config.toml
hidden_size = 576
num_attention_heads = 6
num_key_value_heads = 2
intermediate_size = 2304
norm_place = "pre"
rope_theta = 484000.0
rope_fraction = 1.0
qk_norm = true
attn_scale = 0.123
beta2 = 0.95
decay_fraction = 0.763
Each number is 500 + 25 x the weight over its row's rms, rounded and kept within 0 to 999. Layers, rows and columns count from 0. Numbers have three digits each. The size before them is the row's rms in percent of the matrix's.

# layer 4 attention value, 192x576, rms 0.0435, rows 0-38, columns 360-431
107:518507507516487518489538514508502485515508485479461505489462495492488466507460505482487517500466510488474510507511495506537507558510538511504530510491528531528462469498505494540495475511465485497502480512471526509537
109:502554509467516473486505564494526535503510514478454532518511484500468487546476478505457517483493515497520476513490433521457476486498542535512541464487520500522526491503485503448500515491482498467481509478496521492465
113:485512459498487486498468500454500494497483538554524547537521480533527498435476500518529501503509487497502524480499557495471477510524505487495528495501505471509527484467477470508479494489491469517508508473495524500503
107:532501529481531488507520518492502525493472526425514488481507508489475499490470511490491464498537498490473524510493519546526494522530477520496531498514524507499453512496499470500497518515463490495501503506492541554447
115:516500527463484493501515516517505493510506499532475506486501535505529491481445502518492518465518499474476510485510518496530483534541497513484468548522498488501550529489488474461492465484488501498496479507516433549557
109:497486481509472507485489457531449500482526479537458504426489537451477505487532510504507438552516488489472481501511474494496491504497534495501492556444503500503476454516519443505472489509498481473501498479522497484500
109:481513487488476489472475498559524526508510496539496511528518531510500512458529505518501468526529484505491497496490505485494480484514498526492527466543489472493501520497493503450475498487510500526520508521491461493503
103:452498483507497515441491461525523486482477521505513453520511551538486488539540533509525488407541527499485506495479506477495475503468593510515511510492442510510515522499505496532529494492485477537523492559498443487506
113:512557535482495499541541514555493485491502499577518517492520509449515475457522531483462482497544534461459479551506490516540490505571445500505486480544555482474543512531466507518462520511500512495495521464503546459483
108:473485489485475492508521522513484483516497486487543520443491532470491453506486434507474531469482542483524537475505456532501497502474498483506503559464479476512441493491517492483505478484523472489497463537489451561502
109:557498506498525478542486531504484509513496516503485504536441471546436474469512514508503540429478484502466524541481513486515473523476520543518499490486501526511548522529455477478556504531496505466499501528541472546490
112:504476538466525495522485453513556473506503509517458517477510497476493510531520557519503508522473503479492513547492534490470524484509499477520499534468476534503479464482492490550473485515499500477504533500521482461490
113:482483548489538493506498509507498517497497501524507572539463497500515499514503506500526508491526547543523505516528481503484487520470489512507480502549523499460487566515542511483471526505482515521506525517508479452452
110:496497481500488492485485494464473483486513516486443551500484478517473509549512491498530499534503442490543424466497512477447501486505511499499504503464515531486466476473531553533542507497470507473483521520482457500496
111:518483525496524484509451503524486468509543529441531513482499516489474496480476486510489478514528485515506478557488523514527495495491540494506506492527493539512508434493511503542488484524476478450513522542508496522554
109:534497489537526469535481499468574474522534506481467571506493488498517483495536488504558549522472529482538522462493508520527467463494511488513493468488536498513569556495521482475469494489508488486497522512497528516444
113:535509462526505501456507543473540513511492534471528541461502503488508497560484463507496544522487506483491503505472460538509503495507500511501484486478527467489503481503531526467554502486486513502501427517469506463515
110:476486497505529499491526481502509493499530470485519488447509490471495464517487455482474485532489516493457538528496495532539510522519465497477520482505497512461462465465474471463544504523524494474510492468511467517496
112:489467503510477500467518545509485527503495519493498487556442498495482502514533509489480520494471482507472496519479495485510484530509487509511477476481514490463492493515468526498488487497530511513499496504528509485515
112:459476524521509468527514451473491504524503502529460499482503526476500519481523547484536525528529509518478493489525517498532486486477512493486512519487536500499498505502492489535532519493501494437531469546505541468453
115:538464512536482469503567468500457500509506527546515555498495522501468494472498485499506503545523559459492499458491498487457493462503558466498493510526512535489498516543472471537454523472524495496490525472498433486509
108:490503506521517495493536560511474495502503512488492513473517545503490504502471505506463478450539488531477482521522480499534504510468448479515529518508481506502508490514496567498475531524460512471497434503476495487518
112:500514471490499493490462524504440483488518524555485528512475464492504491515539486492499458445469515487506488572496490474532487505469466494483517449475517505478484486513515524455444462520503494494503559494490549499492
112:505474485537528511529494536550516495500487529516538458529494505545514496500479486484502486538471537472527502479491524474488488541495536491514467496513469505511479539513499478503498501497476490503485501490488518512525
111:562517477531485512512527465523495483494473469516450490545496487521548508507533503492524463538515545489532522516517459529442500496481464518512484413552507530501450457499490523541482520490487478525488514458502490464449
110:523524480488477487518513490457527480522533482477446487492503491476500493533533484515493531497498460505500495477506489492522462525495501494479500494481462520517507521463548422454539499505521497478530551505496450476506
112:468479464502558515478481494506541515508514481461445533546511509491492514455510520481521503516529478461557495468505486515478512476512507532482483465534513482521474498504476493528475562510496505523482491500490513468490
113:532510494491445516479449509461494514521479480491509525483504489500518502475458521501480464483499547513494557496480461548511514473491506458510509532517536467455468479507493529487472472500502526507479503465513480475566
110:504472479500494501481502502494505481508495500514483474486522506480500545495486479505535472513504506492497467498495515454539525476540484484512514457537515493495524508510491509498563432499521508523488512523508545501476
112:520489497491501483479455487499530545510521503446502552485511482541511516504447540489485478460501520480546503460503468503537490512510506534524527515528500489520508534486529546474526517521499518481517470463513457492585
102:510468497471492534519497523536521435494485520495553538505486509535530501500471481500479489509523475511505513509474514496523503499503498462491525541494518495516541504478545498480479466486488480494478502533488496560460
112:534535502505494507530494557485561479500491478539504478464534469487526513516484484500494531444506460511504494484491463524516500461478530468487464492439518511459517465504458532447531509525531477503496509516528450463493
106:477431494500502511462531509529510526507487457472488470521498469527503568549511497479534499514550555536502506493507477494504510525472473519505511509503504503515545501526434460502509513531481504508467432487508535503444
108:473508489514505490508526477486511505511514480517495509537531525525502482474505497514474501506520512502461480529496518523505500527487444481497515512465505489537484533522473493536508512479494519510503497465502550461539
105:508514468492515492482521489457504512505480535471492507494490456498501498502480538522517482450492515481515522511498493566520520480515522495490527589476517508481504485506526515481464524513504486493512524510506484529460
110:553493464497481474523474499564493491508491473484505493523521475477499510490481460495536489457487521516553503526501486524487549504524514494500530512501493505529476523517545505506498507516499505497510476473498514500493
110:528503485485476475518515452516515514483527506456516447490522459520510498414489494497521509473526560499473503553510441487515504463488501509517489453527474493519503539524514515497437476501511500496483497465516495471482
113:477489477486498491532516523496521529482514480500486528505486478498557469451479493525497523500461503445507511486540509509466532461488488512532515459531501483500497492484504516530504530475500480535471513502481522489466
101:517535452494472502513498525519517508491497517471498536479541507512463526549490480506491502472464519505542490511494533445501522487498475469516515494516491472517468527524501504473516505501507526492506488441494525521494